From a checkpoint of a small transformer trained on Wikipedia.
Size: 9 layers, width 96, 3 heads of 32, MLP 384 tanh GELU, vocabulary 2048, 1.23M parameters.
Architecture: LayerNorm before each block, learned positions, biases.
Each number is 500 + 25 x the weight over its row's rms, rounded and kept within 0 to 999. Layers, rows and columns count from 0. Numbers have three digits each. The size before them is the row's rms in percent of the matrix's.

# layer 2 MLP up, 384x96, rms 0.226, rows 97-241, columns 0-95
105:498487506504504489519481487460471534477470512508535496455535525500477477487537514441482492489476546502493450506472499500514484471484496502483511500503489524469489451511472433511523533499455515533473528470510498515532470528496489521524525533520473487510515518502490497470536548478492441512
106:486467516506475521507465507463541494507498495510525443525451519537500497468484507528513459486544490493480478482521520502495543517502502497500533534532469453480506482533512535500474521482515514490526507512520505488502513502462457512492463515517485475495505471469526449441472519489545542521
097:492492547552477479535481502511481488513477514513499514570497505530458516502478478533506474471509501468472491463478522500503513511502490489525492527538509531517498540486479520527524513550531473466464483503529515516505462469490504546525472518500486506460519485504460508488473452516505519443
104:511487510526466487491518487539501464513482464505430508497533487542508493500539563489524553521507494466506476524472492510516503476469521497487513523506493494514475519497460535483483498505495542491490457541541484487475519472512500563522472546508531503483478488501472508463482471504466504513
109:466512525527498491508464507534506487518536498511519516546570528469458467491517509508476518476537504499510495457513483488457528490478523553498540488489535518500501477537496479489527519491475519474508467473510493514547452472493471493514456453535500476523494528504499473469506492466494516491
108:511501509473489524518485515515525456536513461503490487512502469531487471563501489499517491484499525517469496496477490513480506533506502491414514518536492465498526513490439520553555514505490512515492532469502514505505521449509492544510489501482503488476473531510527510473473484534477451485
105:488479500532486498484525510446487526520483493499493513493492464504502469529485470473475502533510485523533515486532469510505534430496491525496452461501508488514476457558541525493484551494474501449528482478509515468477500484519474493497527511511500501534520535467507481516464454503511456508
095:446513489465489496520513545490508488512524517557481507517501477547542504527460471502488495491517518461507481482501498458491502495486477519487488473462463491511506543464467490502515522474532498470491508568498514516513475497532498514512460509500505492436509468521471482510478482502520440534
093:464489489499537485526512560458517550494455517515517476504475482501490514530497487464466502512522483545462517501542508511480510486466464515483469495490469495518478523511483514494451524535520529477486466517470478518544498495501476561498463503469485484499540487497500500501523510475538457524
099:517524539503550481466514462444505522493520490476500467494485470490477532505522525470489499526538537491491458515507489530518520479494477530469467449471529499469445560485505516487513479479492478500542500516521502501502498516474502539472445511509489506496508511500485511527465480507512549465
100:494528453500468476503506509510476491493520502526515487520526516537520493513485461461469458498507570517555450520472493471489468503511515487475508451508472488494510500512519497510488475479520501517556498511528529516529515499487521469536543522502503462463501483488517469433475501507480474486
093:522530506493525489482506476475538538445469533496505466516540463517481524466513449516493507491510526511506524501490462551478484503554516459475500503490509515471511500513509433488533541464495502506486484524504444499513495481483488531499492503536463493506500483564483510471535497490493490500
093:519476515465518495517472527527511517544540473532476469503470496503451497536504510439514526533546494515523481520551522519475508477500478514516501469538509503530499454512504508472471507511483490509496468511499466443510434502487530533513536506520502499521484496516519539504479504527507500457
098:470446505488500505502494496462506490468515489494509505517572486503439468488455540507496470502497482520476522531497503510574532487468504473526486460520507494484496508490477495492542472508520514489540518479480519503531470502507551479485473503476505521546481536510511542540506487500490486467
110:514454529498491469477540479506535450478488528489472512494498488506437522528508573541518474500508515473557488533493526529515517508471520476502488505485513503467493443516516484460508501497520516469526498444494475496524501497501482461493539525525501512531541492514497509505490486516512519464
098:498495481496454479518497498489546520495517539493554501532475572536520483488448542510458504501516480520506492491506502497514493501485515516518516505500499494550480466471481487522500476481520507523501481433498461488495519504504452536540513498521506502484490489559492513492486486471523436517
103:505507515500444519501495508465464530551511509525474483518463524409484477509479461491500437474493511529537519480513489475483535494485530493504523501494508526506504523512534495539469494501488476519487500528492506506486510505466482536452487520485528501469487487483444536512476522527526492499
096:519519513480479515500480444517509436497523503526506525502493485466522493506475446518495468490533499532496491538481508493510491488541500452461489497530486476489489512516512499498505497494527529518443478500510497474460516488550485455516465462493549499516476469522518455526507521482456500454
102:532458476522457477492508540517504511528507524534512507489505490515512496492477486520511508514466455471549511533494513529506485490449545486511509483481556478500477486494559471491485497501495503466550464537500489522481463493514503475510485530541515513499480483505513473533528493480556463541
104:518479488489490482525498490496487487481517555477491479503511521497505533474486490535495489476476510493417505534496530546511465518488543491498520492513469526498508522543429532440502468496484471507472509502468521504516494487502532508466535488451496465483499479469515547517505537491503503503
095:486507462494489444501489432505452495500495506477481537484475481549512485520485478504498467460493508497483512510511511458524548474469487504470501525504510492498499504558511503510511533515483516514476499499518491522516532497469529554492493528566516496497461505457517481505477558490476489534
093:457502519493504437466531454513459510484487478492500489574480523454456497490495505516503544555542525490542481482453481522489510499484538493506509460513505484483530513523472505537518513493491540481484481515523476541478530501499494520510485478469491491520522484504525486505477488492505537520
096:488493508506515492496504508463526516481508500476534537478558488507488507483466516527462510526473528510529503470511558477525522487493502480506495459532506503494531523477538510506502556480527462520508471492501521461455480494503486436513528469513483483486542463526487508482472490483444533525
088:507457494462494464480515465500486462519526489484498511490481519510539530509510533514478492519523470519461484515527496475549511541490491519496443466505466524465485539513476534531494477516481515490505452479525482468551529495485467473571522500522533511521516518493516513498498506457501488516
083:531489510469471485482493475532510516494504542526459489502486517500479482473525496486491586470508512469493473496467524499480475504483487494498480490515496530461483517532406519532475495486502515518484460549516522544522532501509502507517529478524526496473484503485535463504493524482503523472
104:497514529499489491487451504465515488553527467519470518527476519521491531499478476439512513483485476501527542454526505516521537511500520513492483465482525490509494533483500435519515491506454492524477499531459481509575502470513434518519478503507489524502492499466498482489508506519485517494
094:530484459529498508482515525540477519478477536506474500513491491482495497497477536518557517461513480519459522519522490529488500453445535501533473522469503511536512518467485493528486488518489508479482539497488506483527498486510486488518531488536480479464508517547456541497488491425521480489
085:531509456446490451496491496479480518494501531491503528483507521440515480516481525510467496492506535543486494534506522477464515497535520507477521450462478564531515492486476458507508510463487526516526478505530472533482544503473492516521486518480518507495533483535500489462513507518459485521
119:541496512552508499514479513486493563519520449466501509493548502503508488502474545529477513518507467486465491535484488515517504511488538466499500458493552496497529536499446494514501488443527525509498535511512499542509473506474524490492518527483557466507467521516516494534506476524509524503
117:502542506470458493497519505496491492508534432543513524509484478530483488533522513498507457501485483491516536537472519466495510486495518495476499477507492532549450504467472473563492529480508478473505455496529488482487560468510486486504516550499514479478518498528518535480517501463505515484
099:494487492527490506499522531502508558476511439534482489547516502510444498514509548468489502505545478482500515511531527492501494513520536521466512461487447478487518515494484547506475493504529468489489499486479486499524481501493515512475525472489541450488491569531545521472494514491472504494
094:492510511558451498516480470476505521484495479522496514485461491500479478535541478499541487526490467500468524487472488540479490512491519527440520500490498508539493488478487478516471498514485498468538512485433515515523488460460542504452479535496525504504476536518461480515509509548494504522
098:503527540490509491466495494509455544528483492506551504499519522454517487494499499484472482501508530517474464513519473480445501480485484490475491485480499518571507479518466511500502467471484470542514522503516549485509553484486487493519503541515508507455502477473513505487470544552519484460
111:500438542534487485499520526502484454462434542537495526493513485526495490512513466473503483495483518471518496502536495512491505472540475523499492512491514501513462482516474512497492529473458506495500506574469497506523467480508540468508494488523526521526493563521458488529493479506481503506
102:519481440464471489443512504503488480521538496510467506467461510489485465458508478507493523501514445549485513500494483520425515498484483521492521471531504467514508472480512488517482497541499484511513494514501460516526473533441512530470498511504491480475526503529524526514527527482520479474
094:537550490512509500523513500456484520473532490505488456538515525499514520523496510506502514521507530505491510536489514479483485506486516510486502481443449503486506469530482490504536520481493541501446545475463492497478481522453554556510496499499499523478525494507523484501463471480498438461
114:529519552457460461497515467500464494506519483498509530539491466503502508491494461493512509497503507518514540521539485529471511535512494469497487528507499481533551507534496506453546514494506514501504477519499451538478561473479496521520442536515506466495512473509474489478465476500507531520
090:511479489459532528510494497521500500530528503523504465560479502510470479485487469493537463505539534513483497477551489527509511488561520475492551530513483486489529558483530472511504490527462505515445462490503483496490510445485493540545499491500502481501501470496509493504492536507514464490
097:523482465484522538488497514493505487510513478540499499514496507445464476482499528545496510563498500499514529433450468507466516495505489518477548517484485481502496513539508501498543459525504474500528470527510481495492476463482505498507560511484524518450481504478517499467461479480531519510
081:526492529548532467491516498516521496494508472578490470518511509483474494493487485497511508520486508545524492499524444509476542498504502491528448524477519485471429520489530493531463497533503502501469505497529509468478497503527537512499480535558464508486505517480470523514498537487509510529
082:512485489435463483500478474491508467493503493477457519543491471486481502475501507523484480548519494514510515527444518483477482534531536522498524462478519467507451522511504500491480466468509480497456517480534484506487478498510506493507549515506473508481476509533477559511500481530494513566
109:549495534504514457460507477507467499450501476485558451533509490515532519514521473521512508536544475522490552525489517509499466449510470482526511483466497521499523502464491502541495528511535502502490518478451507480480520507503484467505460514473529498531458498524486470509510496467499494485
102:454504532506501496479490462514560538500549485496481500465495526492538514454524530525554522467481474479540541520486497541494509522493498531503489535514520459527500521490470469508518463506516486530498518481497518471529513508494513478507453503525507485464473515480477509502519551513454490520
096:477463527491503458476481494508469549513486492528500519505512527508473476527517544476508519489495489505477501487531472513553450498472498485492481476522503517505482527477480469534540511524512493484497500476509517519485471491548512521503406477523505511504463452475502522481490453546482506488
096:464500502522495504454460517515500500467501503521493498498499461511506447500475506489421527502526502523486511547473493524499463488518490495517518482495449541524525519538510470456480516517466485534476478538476479485486509524490521461487512469512506467504488491471466500473545485469553488493
091:521456544482488465532513514491509490506502513512479534468528466522489509465530547488474509461506517455492454510484517488533508475503517475561472493541515517456480465500489462510550522495477526502496532525491524530498471502493501522532486523472502532513514487507521452491504529465456509507
096:487484531521501515506481498508517543498502459503501463481541536486502453475566523449469553523524490496533485501512534523499478511474532501543519500512475448477466503507522545504491480494474477507504486479488553476465445479528474509510475475507482501503465482510477524495486488476518513498
099:498478519457502445499474473495528495499527529530529502526475508501519511526489538508526531489491491517522454483531474473542485496536531493508527526528471513544489477497519453549511509502512478502460460518546552521483502520490483478492473477523500442507500475461511477473478520511482513477
098:529505501468507469520497481442503511492519519537517466467514504512551505499508458479533574485509508551487446489471505459462499487527513483478509545468465496486485496499500464482500523498483482506494518460524501494529522509493538490526485545451474499494505483483540490518508535526481496505
085:535498489544436512446456500540501502513495493522533483516505478507481521480498492528472513520495491503461498451468524495565488517466509527519515491455510530540481482521484508536464467528498506471479482486472497489519502506506541489472494506539525474492514498528449498551479511517488481504
099:490539523510509477488494456486507558530477522479496481503511454515487495524491495447485467513470481456515506533472513515571481506480517505470485469503443428494495449468496516543545515535500484500497468479487529527509471489504478519489483527516503473518488504491511509509520502506493499520
109:474466513502492457501520535536471524464519540446565471471511518483469541514503550462490506517495502462470529538518491505505492521497481474496531490507527541484478479508527536483504481528502502508498451454522464492481519460486493507480489508497464484493513495508469498525536523494493530528
098:476503490456495466522500478473460509486517492490484459568496492482481543487487545546495519474533485498474516502501512516524519492532538482476476523504523473495521450498507502530521486511512493519434539479513493504487430483507520524537479493519491473484445467497479530520506495489503490482
105:517475467495454469517527522503518527483505523531531473457512491513531490507525490447460469486500537516477527477509506531474477477555491509517445493484485496493460453485463479489505539543483487488520523497488505470490472509497518494473518496434472525487499450501467483481519504515513478496
108:491477489455496531469494501542456527502469519494490468467467470529514501508524486511497465525507465517513518528507479507518490476527508538447491551464473501544517469504476512506471516532479489502466500477497535469480496448480511482539488530497524531515471495514471510471502545457459495503
102:505484482487491526514500492489475506508490565512469534480523495521561461517545512513494484512539496469474554498522501503526526541552460501503504505537485501484469438492502467512529464494482493517502491482508529517512474494502568490502474499501504508484496438492491497452531481504505522495
089:477451473523474504474494500507471471475507496476496487456511492505521514477503470498533522502471482471488541555547482494527478512514535526453469535482500454520513493511500475506534492499515454527517521496502529549508482485517495487504514495466474480487513471511473465572494543520492539491
100:519497550481516475471497492504507569473541519491505473515512509479455483541500477478495497488472480476500505520482507507458465554468484488484507453507468485499535509474474507485506509478495432531475490438509483475510488531475542526488498524516539485508494495528493521497539463495474489498
099:481483548526530477510514528500487486510500499477469468489464459500500473500515484557500506432504508492519507535524500490490525523498493491446485510517480543496471480481463453488520496483527501528514478467516487488461506528503496473526495504485550467546486507480477538549468539485519489533
097:477452494488519424496510476506487517460494498459552506501486494505467527466477507528530483497504491532513489490460501505506574488455466490480486502473512517503533481485468481543507535492508496499488502507477474468495490552478493459506512526487533467485507510466526487498504496465554511486
109:488511536460511520493463483536484509497532554506535464473476519537548490457541493485551484497487493472494498519514516472506503489525527469508486499470463488473456536511484483518534453523518534510493507496511485463456505499490508453490506481502553496504489476498536493530540524505539505501
098:506467501491489497483469470460492493497476500511509502453542443483535497493496512497525444500495512498532473497509495509499516466511492501491541466504518441468531451527517520480498485507477532476545492464502514494506516451522555424508515507524502532487510532495518500477499510485462524517
106:530492519454460462489536493501471494521517502539579503440475524517478478463500490502521555487491509501535528503524481482497551532512489502544536539521503519503463491535502485534483511480464513514507478519487483498512535501490520492486507488503483490456471482484449527485516503497492525500
095:493495503502516519497481488503497495478487483482472494481489546535459486538565521488524488523523513505504553516487507471509559506546525429519506474538449475502484503531440510520510502506484504507491531553483495515520488495495483486514483499501495487475490521457478520486500553517504477458
095:488489515479460514491511474514459510491546516531521484459493529500492517506485502506573529546500531481519473486502493550480529496448530520531494532515487462471471504495538546500527476491501501499523520433516514521527535536490512500491478483500489481447505518495473470482518501508518497534
115:452511498522480511502512530492483508512527525514450503510493501491503466511499474479490485467486526513531444494490476534489495549475504533433474510491510460549481465516496518521550472450495472517500496509497496523493459503530499542540506523517515510487510514525516508467545500525442508481
107:469475510472519479503529518472510431468519514517506498526517494522501474522491472492472479526454474469497544452521472469514475468490484493509445493489465500486451497473513486514524506501538469487517464533479506494513476469511502487519509534529487484535485497506486502480521462511483429464
102:459484503513443496453500468504514498458491487519458470583500471483493502485534513502466523490485531536551510548497489479518491530521483500464494461509545531541497488494498529519513506473495525510489482495482469517503476482490494508497490513537543495508511506513473524465561514494489481502
093:534484488459506467547493498521506487533533504506526495490522521469473527499521488495502558476493516478519493478492513506504523504471482486472562539489527530472433485484472472514523456456457481514536485498487536520486522464522492497514502470507460491459505508494517542487475501522498493541
109:510471511521487511519464533536477485481517527511490549468490520531484483545490472482528551507472477524482455500531499493475516426499484490496474488506498512503475517491503524530503483488457478440548490497496538516493485455480515471491522492508485493505521554535504470511534499528471518485
106:499501501508456518506471532527481452495505484437491473470500476498468508493471517507528509490512457477503536536506490506483483475464531439491529463494510489518501480496520458517514484512494510473497529550463479524542477471502496486470476506507545529529548497523527493460482551488497503482
097:505491491459526496510492505505498505524508508570491556477492508481490487504541506542539479488465520515527496503512501520447507492511517492503495506498505466475540470496491536533480480469455527544501522474507519460505503517471539489502496548468461474503448513505525537481477563505499496513
090:507490472549519475528493498462492475488504507469472464496489492505492485508499509540572494490502498553500552485514519475463517482465498515522504464484549510499475527479482479518489498453469520496494477497494505513517571462494505481504498512492519532464498517488480445548489499491484477451
095:481441509573528496534501535510487502563554529493507518518502491452458487473495533502482489493502515507508518496494488516465500490497481495477543519487496545462507477506491548503507529508530503529501482461507536490477524505498468499517455492525457499509520562500508494459495504499496515522
108:511527466487512516484456491474486481518482487545471524489486488550485458504461502540530512509521454495526522491469565507460504465548485508488514558502509502489477522499499501509496523448472513554499520521506486524548467483485481478525497529524517499501494481519530501453513497508512522482
110:526443466519557466517523545450496472471486524477546507503528499470476476532515546539485546514520517504497501458470500520480504482488482540483462485486487474470505497508460485510516510533524489480510518497497475509527503542457513517497506487486505490541528503528521464507528504471504482471
106:537505525526534493538527525491482500521516496509486464500492499534544486558497490475525511498456485502498571529498512494478474466490479440506492461477467483500509469464491487499501520489512516478491522456472527522503515518513531481502472509522510498468459490466487533527459533518449504524
103:515493528515481479558490484528449498497494524501480478524496522512523521500529551512502478520502524465448441519466481470510523533487508480516513502482500468477490524509500464520483503490517515485450516500507513493535502489461472472488513553530475530465495479505462522566516517532480493521
107:532505472505505469498505472468481493502472564452504490507507463532527515463472486535510534463487497503474499516503515499508492484525448480498524507526536504505498474455482509547515503481478480488500528453496531518514450528541505478517516488515511481498531526556480526508505543500474553520
100:496486510513480477477501515504488487519524523507508483472511505492449521504473483534464492551533461436505543511477504479555487506476473500505521482516504522514501488521515490491545500502489515524497502482512520494504538501514506555475470499488468540468445535512451459514505511480449514452
108:515451507517500492526496469486486484543541498528485504514499480466527473475520497553500535489482526501473486519492559536496459489490514503509527489495496461504535491481474530513558489525513499493507502502478518529537449517491466497488527522499526530498468537547525502543478483475459536470
097:486469486475510483500501470538481513513506511516429477533466518480519481520489486498502498512496513530508494541482481532524496486510481459507467486516525495506487485507460508504434522525466524529463488498464489492521508491451520517490469538473523481516516528474451505513501487525551436535
091:501493494526491490488507533478496486488477555511477480503456495507511542536504495467492500510459509504489510533505484554492496506506522453423439460496528490499462534501531518465467491539503527495491506458487513539482504479499485503468524512473517507513518478503450491492552467496475489503
104:479552520517475496473495508491502501554521479478499499485446512514480491478491520543533464491505518455469513480521474506517519553438511481479472486498517456528499514480485504512521488514517477510495540513486511540496485491488522480515465494495524478487526492431455513478460490489516554490
092:498476523513489474492471467535507508501523508526453493446481465476477480466543495487518474536516491553504489477494518496525533466522458497480508504499486539528510473470521512521498478508507534474497492534496469466491512553490479511545509511464487465467474541480472484501555501520484522531
098:517469507476483507479511514522450561546561460533543514486509512502505473508483511446518488503544518484506539502480498529494480488523547522494487475525488514502503515554508468475491513500463487493496473488472482531498490479459504457513474500501480511490554482485536514474474465520517497517
103:512507500484451538452490507496514539470506497506496500491552510528467512529527490467483524539498544450533529512458484492485487486472481518467496503488525476487510524493479530501489487447502515519459523462505493508473495511455502496543499483439477506497492482490540486473466450484470503524
090:511485464525532510503501524520515558499480475522499498514512484536521520529489531516477487500555463511516498513520536510505511499487485493563547473443499510454510533484482530532460504460511511480469485492512519475501498484517525496527432497485501462486505477507486505501537527537531484535
104:498554494464521490471515513479501546492477523504483502516518476499538499525480526475492478483521521455469485529510495502540516514481526499488499541489462510488471517570485526518486531529534484542497486495484469463446498498503493533481455488525523444482465469533485528477480488499499483520
083:491476464461478506491501517484487480494525469523480493531491520479504487480494514479484520497510559509498486485467519507499480533471533479492488513540498512510444511473525528509473473489504499476536479495495489447506483467507531518566508482534456488447491480509477544458472488476552469465
098:450531489501494454534487506486481519484540520509467477513506506460498520554496511486482490499539518504517463496511494512491510461496502536483489459528487489526503512517533435537521511532491511451492529526517516489454474534543492507507519483487489466527505493483530514541504462446510477526
093:530580496487494460540496517497545553491495495510484460468501488465505491493508476521500490448537532502484475502528538504490507513518494513501499482495500495469471517459513509504476482522477526478466502528515470512507455494449492477514478497493509478463444517499467539526495515530480511544
112:501527523501515514490463510497453455512546461554468483463516505528552448520524521478500476504486506513492478523482464469462472479469471449507508479526485492493515458484478533541511474478533480513503530494481518459493485485502515486504517534515475513496468512525482495483537543490477510505
096:461462474506501476425466498509519478507476482458491513494491496449491494522505537506484515488523472504479491558473483465468484483520513511503499479512488556537513514517508430512508498471505498527486514460492525487519533478480536504531509496546496526486463509487485518509448510515498516461
104:469534515453518510491489462494469494478512464490482477501536496508491493501530525510564461509501497528477505498541503483492500511504537523520517466501456515560474479522467487528520490498487511521502487495526487465542549433479492519518484491516488453507497457504537492507456491538505514478
092:525523524492450475507538492508500491506524516546516525521486550504504435507550523462486507514524472514449462525500498488508517497512491459499512496522523485523474503500483478509501504490462475529484534480516531523488518467494528534486478519465527479509526486443429503515522502478474494516
102:456485502486541470506474453481487467484548501530514509513465520521468497489497518480546545507516513543514518519487497488455522538535507509493509483510490496512470526507426485513488492533502485530447476518525509510514469502498541525460504479495525505469497486472473526490548507476512491462
095:524489487480480465519544458489468521497528553508493488479483511490505489544502544486508462510514508505541502521493496511495520548519494473510464473509475482484494502502522529517547510514485449541506469475541464527505519485516478478516517533554535504504467497532490454474523464519526474474
097:497495477488487501543509479509475507507522499539464480522514452498518453497507491532491487474474498536501487491489501567479494473531502466464524491512551530546515468521514520449481487505480459538506459523501528492483510504513475529488461501499547488452488532474491482465524517513461512490
111:522502521448528480502489474516511504512508552490489521479515481519465505488512517487521458509510468537507463512499496505510525509500528527487538529434456478487490462493493527475512487476492530450477467525478491463501459476536482550489515503503529448511500532517541524515479521515509501457
100:535528534458514481495467526476498489540542492504513495449514497527534520493508490498524502505498512486520492450506533461500533504485495487536475483485469499518502476472482489524514492530518536552529496502519488506567460493480483504528486469482520468469474471494505515527514510517581475515
110:549466535495507478538513508473542500518488534521511508484478507474523457492514518478466498477532497472515472522500525545471535479476519527510511527483516502487485462509499496518498531477532473477490508478502464524512433507518435501471526510493479468509514531513530543512521488481559492482
096:464469512524488523502530504477512515522521525500512438526525495524492497494465491511504501494549488518501504491516522514480483486445480495525539477480439470523511529489490483513489493532474445486491514469475494489514491489511458474492509489538528496513532480504489510435553500537477494439
096:514473469520523465481483534532530451468521509543507524489530500529508486505520495525503535504453495521532479512514508493526534515495490464516515490488445527518528504483536479465528466509497522509514511498469537472488490519507526471477471523557497479431482508487463529497487517501535537487
100:510510476480490499499511486481485496484542527493550516479531510476532421491502512537520530487481475466451502490509508516458512494526482503516529516518494509528531526560506534467510478483486547519473480505534509465524454521458507499513507485468503510501510464485525477522482498495559529493
102:472489507517498502481513502499494517511482456500551473478485519529521509522468506511550502474481520546508499535517541525477497499504468468458525495526535522514470501517445535500509511468527504503543485491490501478470539496518528494480527537459511536486479498503483514444509542548477534468
102:454512522517513476518515487498502496522515497522457508533457464512500454524500480537468499494498499461457506523504471527501479522446487440512519496557487500528515509536522496507502528471529466506463487484513495512470511484500535479505469484517491509514435492528518491493447476487457518476
093:515513520507516494522490469456485519479448552513504470518485455540517501497508450520520502511543512556471540481477496496504500473542538475486442462469488540508472477502488482493484464524530507492488531506499531513542512501495536516527495485526465502467491496495470495488521486500469460511
101:485527519521439468497512510464499532465481554494431502483514459473466480539500495499496474491518512495511488513504473504456502500507517479493523514466441493488502543515476546459488496518478519472512535531489539506514499523534499504481502525482479520503534475504442465486534513505490491516
094:480552514501496451483506527448480529524494450533493511533496488528508495507484491484516450499506458460517465501505509483486519511506501457504434456446530437480497484515489509493478521495502490473519479526485521500470499469512492510495536523487497502517475485454516480526506478516534512462
106:532504528493500486503497528513483511447483540487510513530527469526436492482453551496495502509523499493496511506503483544506479442493497492470528503517515526508487515489510505529512452498485519505498529476501469519480462507527524486556506443458525470546528534519519485468536521488514517501
111:511505509482485507468522532537500537470545485510525471504520522485543457481450465526488452472518529456433520489515504500503512518495473469477512513502499521509481520472527484490484503530479495472525552464472530467486498508479519495483492492478532469486490494492476472468537490507542486543
097:460466446531480476500520506510493519508490484482532451494542472493518484525489480462517502506483537468543488515579462521477489514477474532507508442522500519551497477529539497519534505499568504516484500507500503489499471492463481545506490487527506504504484513520495478483500508484475489490
098:500479520492499507505492454498509572503537495480531477476554485478450462495483533493501542509486489510532499500495478492508523481489460493524550500459484431481508540501493519522504488451527489464512504528519478508508504487494505543495469519478496462515526515485481512478522487529482527551
089:515505536470518458493464469504533523542503488528514442456529506502551470518516501509536465493463492471452538512529467526474495490479512523470505491501490495476476474518495504484539525482518504515541518495489489474478507483503495513474503560461445492495506528500502463506473500499544515476
108:487468477453514524509513457499487528515532522500499488519509528474548476532518503530554518490451510501493488494509525481460484509502497484488526501532530444471476474494462534474471528488533503496494496501502548501517473530484439524518504545517494467499505478537480514479492495552517473524
112:520496485518511481488507459484525515503491522505460548510532457492511469486491570524511497465484499510528552531496463462532495479524500516545435455535488439527478503463479507502483507503514540466469471512500487489514485470527480498519486483504533536504494501504499510480472509483481520495
106:536557482505481468527455493463476524509514508494541522457523547528518506503473436518549471504505543484506504495496504502472475473515488503500515499504518519496493532466448475525501553528512478522501483488537535529506519550499505486526502513501491486514465496474474475494474525470466506484
093:501518503500501483530482526515491450527534487468506492564508518482507498505508540531526464506479541509537471506465513472495503505494493527505498505520500488511507532524491452525520460513515485473516515442503461470567465487482496481487554503545481477531513478481479526452497516524523489503
100:500524500510528502509482500512501527516510505539517503473509482550465485525512480504524515528496513464477512510492442488505507485536491473456494452484527562474434526505517459517493504489481494478541463513505523527483532478476499540504503502504475485500444506500526505499493460453493454539
090:447457496519509524503508486486420507506542502551504490484489474476517500490495475485510483503535518492516460523501532486453513527501476518498526442530522547538474503500531516506448469529510472500472471457480531480528487518516517498501494531503515504494489476499548492530496496509515466483
107:493488509471517506504477513498502459487544514493457505556513495481494498522513489509510540462489536502495476478555528446474511487552518500481514506517434471476441503470495539530480467469548504520527501452514508498517491474482485474511474511475464482540491491516504517515485487506500475492
108:517493543510481480482486500521547494451489499487476525490527443514500487522508472495515505516474512516526470489462476498511462483497525487480445515466511509477491512499528501496508520467521506452525494471506519529518575515520531544509502549494482496496471547479501538485466469541489487475
094:474482462483501502495544484519478482518508471530493497539515499440452492560512520490484496523510537460505497514478492484495489534482478470468506534500524452474508468584442492495475514499465499478477519501506500474534517530513505488499487518506520511479508447515524482495502511524520503534
092:475472465497513474478504498498557440493495493541519471449495483524480482481503483493521544540505437491531506514515491522497457460490493456485519473486536475504504498505505481517481517477458508501475478502476489509506493446552519479493484493497476507516494508520495483529535536448488462516
103:541490465509413500480486502495507511484494494541499456479481482482502529502553475499479464466533535509545503508481472527476525552504484494503491496493519476501497445481525489464492455545526511483469468486499494529499531519490469504494513521486503488497538500480514465500472508505547512520
079:547489495504492505504479464541513501495509518503448497486473487522499456486470498535508520532483520499545465492544526547512493481475476502522501515490520466527457480482511500491527446473518512510527518505488518552535423519471492474520516483512463464491509495532481529491490486469488518474
087:521467473514478526489462483466519527487481512551502500501513519520530514500533513450492489508520475502467515497517477488518524532501487513509458477475505533503494521537457467493526483472450519474529451482466521527494478480482490468531549532512445498514484503465467538477496465515516495464
089:525470492526525463514463498488515504457529469488487540524533524499516493543511458492518539483500487494477530550525505508453496481516479460511559496526463454513489498515447516460495496512529486494518462487527485537497484545487521483510483518536460504491497491477495513537533492520506472489
100:503500538499472488512436525467515481529484481495479476496498488494537501537507511497490457468547471533564488488493521510514460508497515500508515497495514476497505489486527492505536408523548473514517467513504516508521508442474475523501493504465512508522486502501469478498487530539485534492
098:524497525454483475493462560478509522517516500504513493527483504461446482544496488508486482523515496480549461438480496497492507511512520507544487524454473514499472501550508494503465505521515442531501494494484516524465528489509493509490526524531517482529479469494513473468487497543529508465
096:507495521527446511499503491445482455465527528525479538478522510491524500512458484513490486514454512510498503517513485492507489474537515491538460500463503481475473457473517524504525518529515527524518491503472444477518464456493503458510551514500459526466490499505509498469493476500465456481
095:480441510448452453526516465495501513524462484514497463510522496472526499467491513505527517485507520546478503485516482521474519518500504487473496505549516487480477500483517534475557552481478520500490482520528477468522484514526491524477530542505503500541545521523490489458500504520472463504
088:497456444539479497445503457508495511552515489463527499495534501537469480505491506491473524479539453500529520492496492503515505526501510504515527471509512513531534541488493466524529504488515470494449494465467497491517515511471517508498511549556475500504529510483461497507473518539543508510
124:490522486550460467528497478506547489523494467520515471516484462500529511517510476463478474565533519491471475510509469539544505476500525472520496451492488481490489460474516497479516503506471538512474516488464528504531499498548480453497501508489521509503471506487494469518469473510525555513
109:536517504477490511540470506559494531469521516484467535467529471505471497470521464514485478503514483500491510505499471505519499499504510563489473480494505472501555517535487488485476540477481481521480486519507490475541448500492537479498507517434500458476501466456478532535483485519488502509
108:515488499510533489478491549532522513489516551525515491490520495464475542476475489557487507465490532458459482521525531519463553487501498478512474471479464512523512454489522512516476504497527479502511489547511503502459497491490482476497482493497487513460488529553576501498525510492514490499
106:505477497497461520506522468500513518489545503459533463475487519470480485479509500503525484509523505507485520469517486494483522511505433509501467539499500490480500516508535498467510490496473455506500470512480560498511458502473537540473445539480543521519499473532462486492557521515532525487
090:498465513486521511505470444492488474530524491494481523496508514524538486515488518527489500530471463522487519573493504503511485495528501500492562454522432518530496517507474479487521495485511502525474517505525514496520510463481514526487449509518522482470492477510507481457572511453493512503
099:516474501508501511551485519512508474495529522534460480503490540473536520489497526544489485494484511466487519516522511501496537511479508465503482481510509490485477502572502534469455426501511465505483499517570532500509491566514509492498495502516540525476515493531479480505487486534478520501
104:534490491515472485493476499511436536497520517512473515495473549493519492494467502564510491505514523467452554454496492516450488496517494492520539500506505472505499486506494475481488537467477484495467479541516523497525504461544479499486551512510494548514524504494471474516546506504469499473
109:505506497486468494503485529479502509533561468541496518508520447512555471525495507515494467435452482517512506499524506518497528495530492560496485473521523477512470474443485529507534483450498471485516539495516500475512495444499507501516503492494487507463493491486485518468538507499514533504
113:530497511481487471497491502508479495489516479534523538535492505515529435509511477506534505523471465526522468539514488451535465507480510482509527550479499505459565548539481466533550515504471464498481503487476495520494457510475515476509515481489528473519531503494507514487479522487519475500
100:465499560538499536527555490479466521499496459515517494475499460529522504474527484496492504568515510516491505488529553522479522474478535480455528504500471504480506504525502503494519481537495491531541473458513502455508490487500499462485437498480465466491511497504485512493480483499483521518
092:467523540521517543459483479442526505473495462496515498510523484490470512518477498498499540522485467472498509506506476521508542472499491537459489486473548485464480494514465520489544525508499483482523449477492510484525517482481461541493497454457532481510504491507538480535504475516478487539